Each number is 128 + 32 x the weight over its row's rms, rounded and kept within 0 to 255. Layers, rows and columns count from 0. Numbers have three digits each. The size before them is the row's rms in percent of the matrix's.

# layer 5 MLP up, 1280x320, rms 0.0987, rows 425-465, columns 160-239
091:152135132123090064135162082136175105119098128094200064138096075070132133189163100116126126157065093119128078166141162135144144163128120126133137133095078100106155150211140142142136099095072104174128132138145123100175137069145187126104129146
098:153091195105138136099135129181122100108074184122154101122155134128137121115089135077139148177045114096148105153124182141088126144165130147086115132127065119137129158105113154098132072115148147129150133103074102118138141116151171168132105150
103:114121179127170137082136133119157062136123130077131114150078135090105131116085098152111114137141080121080226141155174171137155159122126115186111142177166097132139130155136128115198123160161095099064090060184199095144091144140146110151180080
105:117132101068175166135161065185149159108130223141179151077125120158082149152144127128079087125130063112174142039100060106123159127140127072095126091192136149147139117150120108156075143138156149149134140112154149163127117183047149219124123134
109:079147086080147133115145120140119148135142157098163052128091151109149160154120149094161114108166173121115176152073105163130086107121126130122140075155159155120084067159126204146084157093111114013101106144133154125140167126114153166122137104
114:100172153100132118106118186160170161116125105110104187208101133180089138151096072100159091103134127128132100089116157124177079244098130114105099138115128164073145086096107127111158114088214110083137127043152088104077145108124137116138091097
102:100054118116123122081144074185102087084156191136183083135118130138120148090144131133121109118095144132068109171127146132151101130134094172116144115117101073134116109119140123179056163129115160170169145099147154154134168167081142135116099082
094:115136164118135148151148157164150131075213116141098125131131161133103153132151090172052140146095045069100119089169120108131167125119101182151178129131094156134129130159110140137101132095150134152125135102155130133147173085129149106100133092
092:101143110135141079155125185167183094100083125095149115133151111137062136121103137125106093125145164100155106091192158154167125158134151150126133088147051141192142124116103075130179149131093149119099120151121112091059113098178150120186140174
104:151162164096130134089152128164119096101116095165134120128142122090197156115105127202151090097139165152069130093149154192063096128139126083148078110102125159144140116125167109135136186125143143117181115164116113152123135163183104178090072095
113:113117165131121115194110168161160130156128126113156160064131169122177124148105222139129203144056147132116090154156080084129111124143146093099103137124158138110119130094098138115141138164184096125120149098143198074102145132104097106173128190
096:170141127157160102166119101147102116103109147146113159145110182101139146146142070169124127075100124135108102068127111096086080127094056087170077152111119207158078123121170098141137113117096125111151167157074086144155107113052171080094091135
099:155130154151132082115130122134110104158136108097178118137083149165118187096167151140166037150094100185142134088212146149146094133166134133134097124132138141154091130100150159094124135120147131180151153097103139148125047129067125168109115110
090:140110141161102115084119148078097132163111155182098182178160167104158163138137133113133155106175136126174079131136136127107123162123101180127067147156075135073126158144121103100135098191125119173135181135123092073174124153099144136132110134
090:118140130064156171178118142156120091137092083146145126217126105103111125112094098099113146132106082131140142105148114115069113122077176138138152123181159169111096150148160131096121100153110123168162132095097078100174091141130128142192201098
110:076122099152142162118160156145156085136140088139123120140136180186070156123118165125133127117140101148151130153125143110089085183108086080161120101095056127156073161125148128116187149157167130170114107105086184190124185165089118157110060113
094:142101102104114102168108120123124104150063124129130141136112143202109147097068123158094128123122106151098102112089137097093158086164101221143126121096092116166042166112049130105118145182139164121078137128098150097147064135104167126150077151
102:107130129119164075120137125167057148093137119086138118084112135113061137089118126107152116088085188092145098096095158133038144175154106155060112175127124164087139108076112106171138164119144113120098150065101137135156146103152185087070080153
090:098127141127104134104117177128181103154140143123126119154112079176063122115117148129200124107087150146124114117099138138093146122110142095125136151132080121105119168094156174121093132113095145117183105156146132196170172167098166160072133119
105:112106076128084048157184147179153124147147108150140168157153131160220134158169130149131114072083122164089128102099085105132125115121118149124101070119135141137122137159149119122137165118104129120098137178135144116149143113148123084147111133
091:114054131172173135117120132080189119112133111077171089174120160163095070014133125124127121083146105132061134138115141137126179120082092108166160185126139138129058114133131102116121085182131113101137092108058228120137097089105179120142072146
098:171090128104147076192130116119127165130157143103125155137127123121146139059124130113099042137161156129210131120130161134172110096123153114127153113135137136093133118103155118138134121113108177143171061172141143157141095087105095128096095145
100:104099063158129150150110125137121167107138075143093123083121107127076164105116218123070124131182153184092100144118178116114116155134093139164129133159093175113142134173103174188122117185136102087107179191171109146157109194165119130177123131
109:184095072117184131126120132154099123138150082095131126127102103138118096102126144177160133123133151117127151130135134106164146126149164111087135140144084116185161170107118085151112114094121128224105204090115161121131151166136149128123132135
093:127123145124122131127127153101118148150105106096115171140103103122101138155101116116096190140146148151107111101105133129120140147142088132181130145133124093106191125180175116139081120128123051150156146183114085123124126133114133123114099122
103:112184101125093090167094088067136161104135135165065098121104121109145164117054178114086153083187147102164113142129154137156143174109124195119090167151093140153103107102137109154125101162114155148085109115102096117115114145151137127164140140
098:155152135030147108116142165071147157133153083125143085069117153103093117140163089121151095149122134164131108125172136120183123120126176169102132096098140165199100102139148112099071151098106117182183092157122077127064116182181173116151141109
092:137114094089169163135123140122149106080164112116160130111123138156172133182080103130172095094119159129192144108210118165167119093127146081128116154140154133155124178117152191120086092143115111068150102134136102194113124186145132110097167133
100:140132162154105150126114099151130198151146118097117142042135124115119141155211142168089097090135131097187062129111092094110128163135131110121151126129151186108138151130075104192128112089192111151065152162139082164127179118102111140140182161
125:093170116063127102140092076192185122111181137087105149145092070134154198172129116157163123130122138154119111117025124119105097200135049134158169123155084089150128107097102104107142115129118186056123097138088155140179134110086162202161151109
114:124179163135151182140150114130169062103138170113130134095076073117099161137163098167160052126140130155153165167114102086148142144123136176176070160131136124089090089156122164206124138102122115092101199072108089116173128127103144155160160116
097:101146131102186147143163147143076118119097068142108123121108124139139120185250109157128138092071175079113103127143148189121083217131116109124090097152146129151154144164162160183123104103094069124128053151114154070110148186131154117185144106
100:118130106099129072158151101106118173037215112151115140129200172176128124142141116154137090150131153120082084124137085083136122121083133062160107066059156101132130136071080104090148117114131091080102157136154107165146100124113092112153066150
112:102175108138178131166111055131124182151192138126174086195055140096146068118158138161145086142148120093198116136161102149136100218064095153072133148134124157088122152138115135112175117153059164090091162132149092107182050125129117124150205150
090:090215122117101113176121164151137114121105092089115192162126148118132085079187125052060116100145120119162145115118141088131120147156158110175135120140100112166153164118121071166175150110123111133134152155114110132140135074124064127123134124
102:158099054147097166123094095117117121089120105132171139158103126089154156176154117142106186127119190145115146129135088050120147189056091119134177123103150164124167150127120169056135111082184141113146123101090106101144111153096156130161126139
099:167101124147161087130101152208200120135130161104182145111098173096158110136206092151068107111119109135117172119138077115140122150107096145157105099109123168094157119162093110117149050167146072128136155122156202137170096107135108156164106097
098:132113145082121139151133129199148141135169111102146129189114140096131084130070107102128161161083123123087142132129138161150108103079120077138148138120113154158149115114140187102113152109114198097125131121144157101129106165165104162112127131
091:220124140146106141120087158084147133084102073155114148115068038146108151133131128162144156138128130104132096158157160158195154107105156083103118184083077146151112065114083153087170098129049127117098171134124157128177153086163132129132120132
103:103074196165161082133143096098096209105118106081151091123130147098087100119150113086150158113142201126107121139099178154168135129169126128141101129120083140171095134084123150128145165119086135059162086102032124123122162182085130160127131114
094:184118098139163050194123121127162104089149078079128102143108098148130139099094093185096144102141056126087136183174099140135149167128183130140133123111101159126124144139150096121162188081126089174164104156102159134127154133143141149061089144
# layer 5 MLP down (transposed), 1280x320, rms 0.1, rows 425-464, columns 160-239
096:112188103114146147114087148157150151158182132170103158061150149103140136088155164114141078119100161074114206107211107103185144089098142138068095125136091152115150085076150164119116109116149124128171162078167139140152128195059067157132141147
097:116134169169179105143131121120112142073124122151164126122110126157099154160113115063120134088117145146143122154132150135193127120106178184185103115142133109135176160149160134151094163126149106131185111109108157137096119151153114124129123074
105:176124115110137130124138133131163106142145132077156185112128130130081108179093138128082156144171122144148094126102108097109148114116137087099143084066122114142158096092108166141141146095125146190138140090126080160121114128144178126115121072
101:143127137145132170115122110108162163077089156096111114120123087111133124102161146111131119090108144100142118197112072118134072103157182139143133119164142177133106150091150146101119164066204135130178161113160165135117159217094184109103049110
106:155185172160156127143086181146125112114092066142144165094074103092115141092165121132120094120039135131153162117135143165186091148075106097146152155136100149092112185152170141095108139199101177128158082078137113132089120152157129170147161140
103:164064123160126141241155110070148152132112158164138167173165102149092123129157179081121194171084141115148128197121145086092097125072104113131135116102093104146142186140136140102128073114084154129096201152158153097133076106145132129130140128
098:154198164094120126079149142157096120107192098090071161132152133142153145167119151152123182129124176092169110129138172168112140094123104106087122135111154124085166090116167096105139117120142093113142128134102106142170167121154174131141100194
102:092091145120182183136076203165157128141084157098095137113169139087152094153083141101181100111143126131183075173160101164099064125096222137136136141122179089119098105106207151101130061118153099109067133141111121161158078135083150103138133137
100:123148143176171148127095104089090140163139138127131135102103134099150093153097126111188138129152092121141157155096121149099122116098132147144118177131118111115143123137063147151112109052118142094071116131126137148130121186077117167119136101
102:145106133162000183153141070093174103135152130132118103152115112133088186139117123103178112168110144151154162144130127089105109076093113062117146169104126125115101179115137132131061108106076129106133126116149088108117092126123159146127146182
114:115103146083126113110119120152101125143144029154113142167100108112139132157132085174079156108091131166178111093121134118150130092142158139069145136092103126127216123159106071141160074134142178126119070143103172139083185124165151143122098116
107:100126093131136111091152121150196129121097123204171157137142093176106158121131107104129097138174065132171159130151163161072147130121115198156112124076077138105142117158131148130103142099137123133179147130166154107144074078086112128117150175
103:135149125154106129109159122171125156095121127123120047113151115098164133164059101124156135135162150126088164126140118116030134160155133038111114121077123155130122079166093157181166116080183145089105127164058133132116130107186058176116129187
085:105149128128197106156128125119158158127153159135159077074115150149112140149142082103122132158160112083125162128109085142126141118171157104166164099156214136139144133151133120161137155147131114075119124118067106190094160119115156149131171165
094:110109121136141139087118194083132133030110179144097118087143112146118090155143129135120099172125168101133103160150127172109076115133104103132104139124094156145170137121118088123156147117090160091128145133148170166062123175128146182065095127
112:102100180114137176146108129137168162218170156129085159127171098085177067069120124158132077140127132088172145134162121127190137105143129209075128135162152095091117127085106072147157132135115126124093139167150126114077172144096176156154157181
090:105140148155150161109144168151126098071106139128110078094111131098137128130170179081168164132139154089170083157157112155128128102143118127147143098130131153085119177161156112186191138088097079157150178127127085169124173090140120134100159080
108:084172181098145183143130141132102073088189112101195082157121165120135142104137088156188129145164185171074107122143141116174189150129172170165183139188098082110135132066139153161129067137027143094113113113084104095061152195172173161149137144
090:148126215130121105111164098114152151125145131155114130155150187160153156142072200099134107166158109128160224194156141130110135109078164126153136088188136089132176149099135151087202157129174132163051091152139106143157117111076083153129093130
102:161113158158139126104114182113154140120078047126167107132111151164088132081125105164123145114151111128165130193173119177067121104127169117102108167099141152156169120064130095208094136119210117141136122097149081174067121160054147125091109136
092:113097174078158152094192121148110095126144123131127135129151077148147103134089096106136126088034191167117120097112129105125114145124133133098045151137095115106124119109146090162118109121145135109121134072192099115102142116154095149142123137
096:114090113128078177105156185153190152149135096138108113098122159159156125137121170138134156144161131089178186150095095157049170133090126057127132122101124126125132165142141077084136184191235101119095132120112162137136115116120117156082149137
101:128101122130204136125093059070116118140104141160242141137129128085161124105154127080135086070130153115083115154106127127161118094116145121120112100163124120107160056093115120113121119167195091097134220107153118135143125055069169094133116207
107:120131132113126130159163179111107099141121128108136098179091102090174078048108090109162136116102174096108130144076128156111116119065065123134148135055127156147124152116158104134130201140079160117126144135197180194140115152150123063117090135
084:102153080199103136168121087145152135146154138173091149107198077182145119173150110123119083131109123127184112186127121160143126096125100131130155187113100163129094123058164153089232135110088168130152133136095085131055106144139162197140129108
097:124075080134072151149129194186160163110100121121105148116171163105095102149185080094084108113162146130109128086138195111160144107101091118158175112088168152093175092165129082114088156118127136122133110120140150162134107071123140167132158118
096:085182119161134158183139106175096133127150137122151184101130123110182170100119159160104113127118124146116107106148106119116200114058107129194090122196144141130181044095147148128098108120121168145142116146178128135126075048103120103107149147
092:122151118156070152101136120189142064100136159208110103121124054082153111107172130175125131101136055120186062122126151141121132161123127107151133089092129129184128093106106177105114149188130135150069124102159161139131172159104109125151086148
098:142137130160149139112141113180127057163109149150107075154157150154136073157169174099171103136130129116091171165160196214128195155141185169134104131179094099103101118094139156084149148104083137093129119119150111124162101098154116091099150120
126:049152147120159119112178083180123125132169147145105059087072144109143109168115078120142143142138139176142173107043090144134118132146101051113160146156090098134183092152129130105119129107120092114132084158097120093140157147147152165094149112
107:117120157115125117140101155100144112143220127156126085124071100154152162139078093150109195136118124113086108117160068103145126131177143098109126130104126120169147196107143166154172146086091156090132109148123183070173164140141082103145097092
103:107122164172104108116061121096104102138170177117128073087131072114108159135103079109108102098084127115132104091187101153173119127124104108146121143092086134135065096096113111183092113181162193070187174105127091167113135086143161151087148110
112:150151140117116115142119123106186110118090072146167101147141113145057124145067102127142141111191052195118112164162129106129148084147121134135085143108122109191114142065124121114136079104109160163135103108125171111118090100089102099133096138
101:141109209212150079119169130124111143119071175136115146056101202132079117165116208106138133161144111149103105178059134124093126104070139135174126143144124096179104074162111121123133144106142128196070150104147108132087144116128052135135078108
079:170140133144062130147100098091121104129131183105179134219115114157134143172113146104123147105169114138112103105156143154103140067137134169173152080126117152121103140155145152145125094101203148164077108100194115091190146098098160125158189137
096:098107162143148180075105143153138094141138095143087166139112089138144112059123099131095168107118123136175098111116162168140179166188101130127138140137110117118105066132188078119109061128094126154097099144171141177112116103187154082100104189
095:109112105132157148114053098148115079153130132125112165130174030119161159100105140171163162127158133079199072125096212071195128123160123138111164170135093160175121104120107188119099130137153109145080131117169061103106146155106221130170145088
099:118158116137134105072146076091113109121111188172136156121125125144112127118150172133123119097098139122164149173118094153205166148174129145127152126151097093201154173092160067095113107110139121123162093067077128126128126090121101187152103202
088:118093093086123132157099110095132100215073141087156125160154131150194130079105127173144128127104141115058079131101120133093105168140119165103162098152196114099151152149153125130120089080166150144118136126156162131105174077111144130162179145
110:071114112160147168087065136146096171197090099175032117135137070146109151141136087166096189110124129132152098108190133123165082097091118079159150119129134134171161105115072134161117132129117142121133133149155127123145142122070161107136125051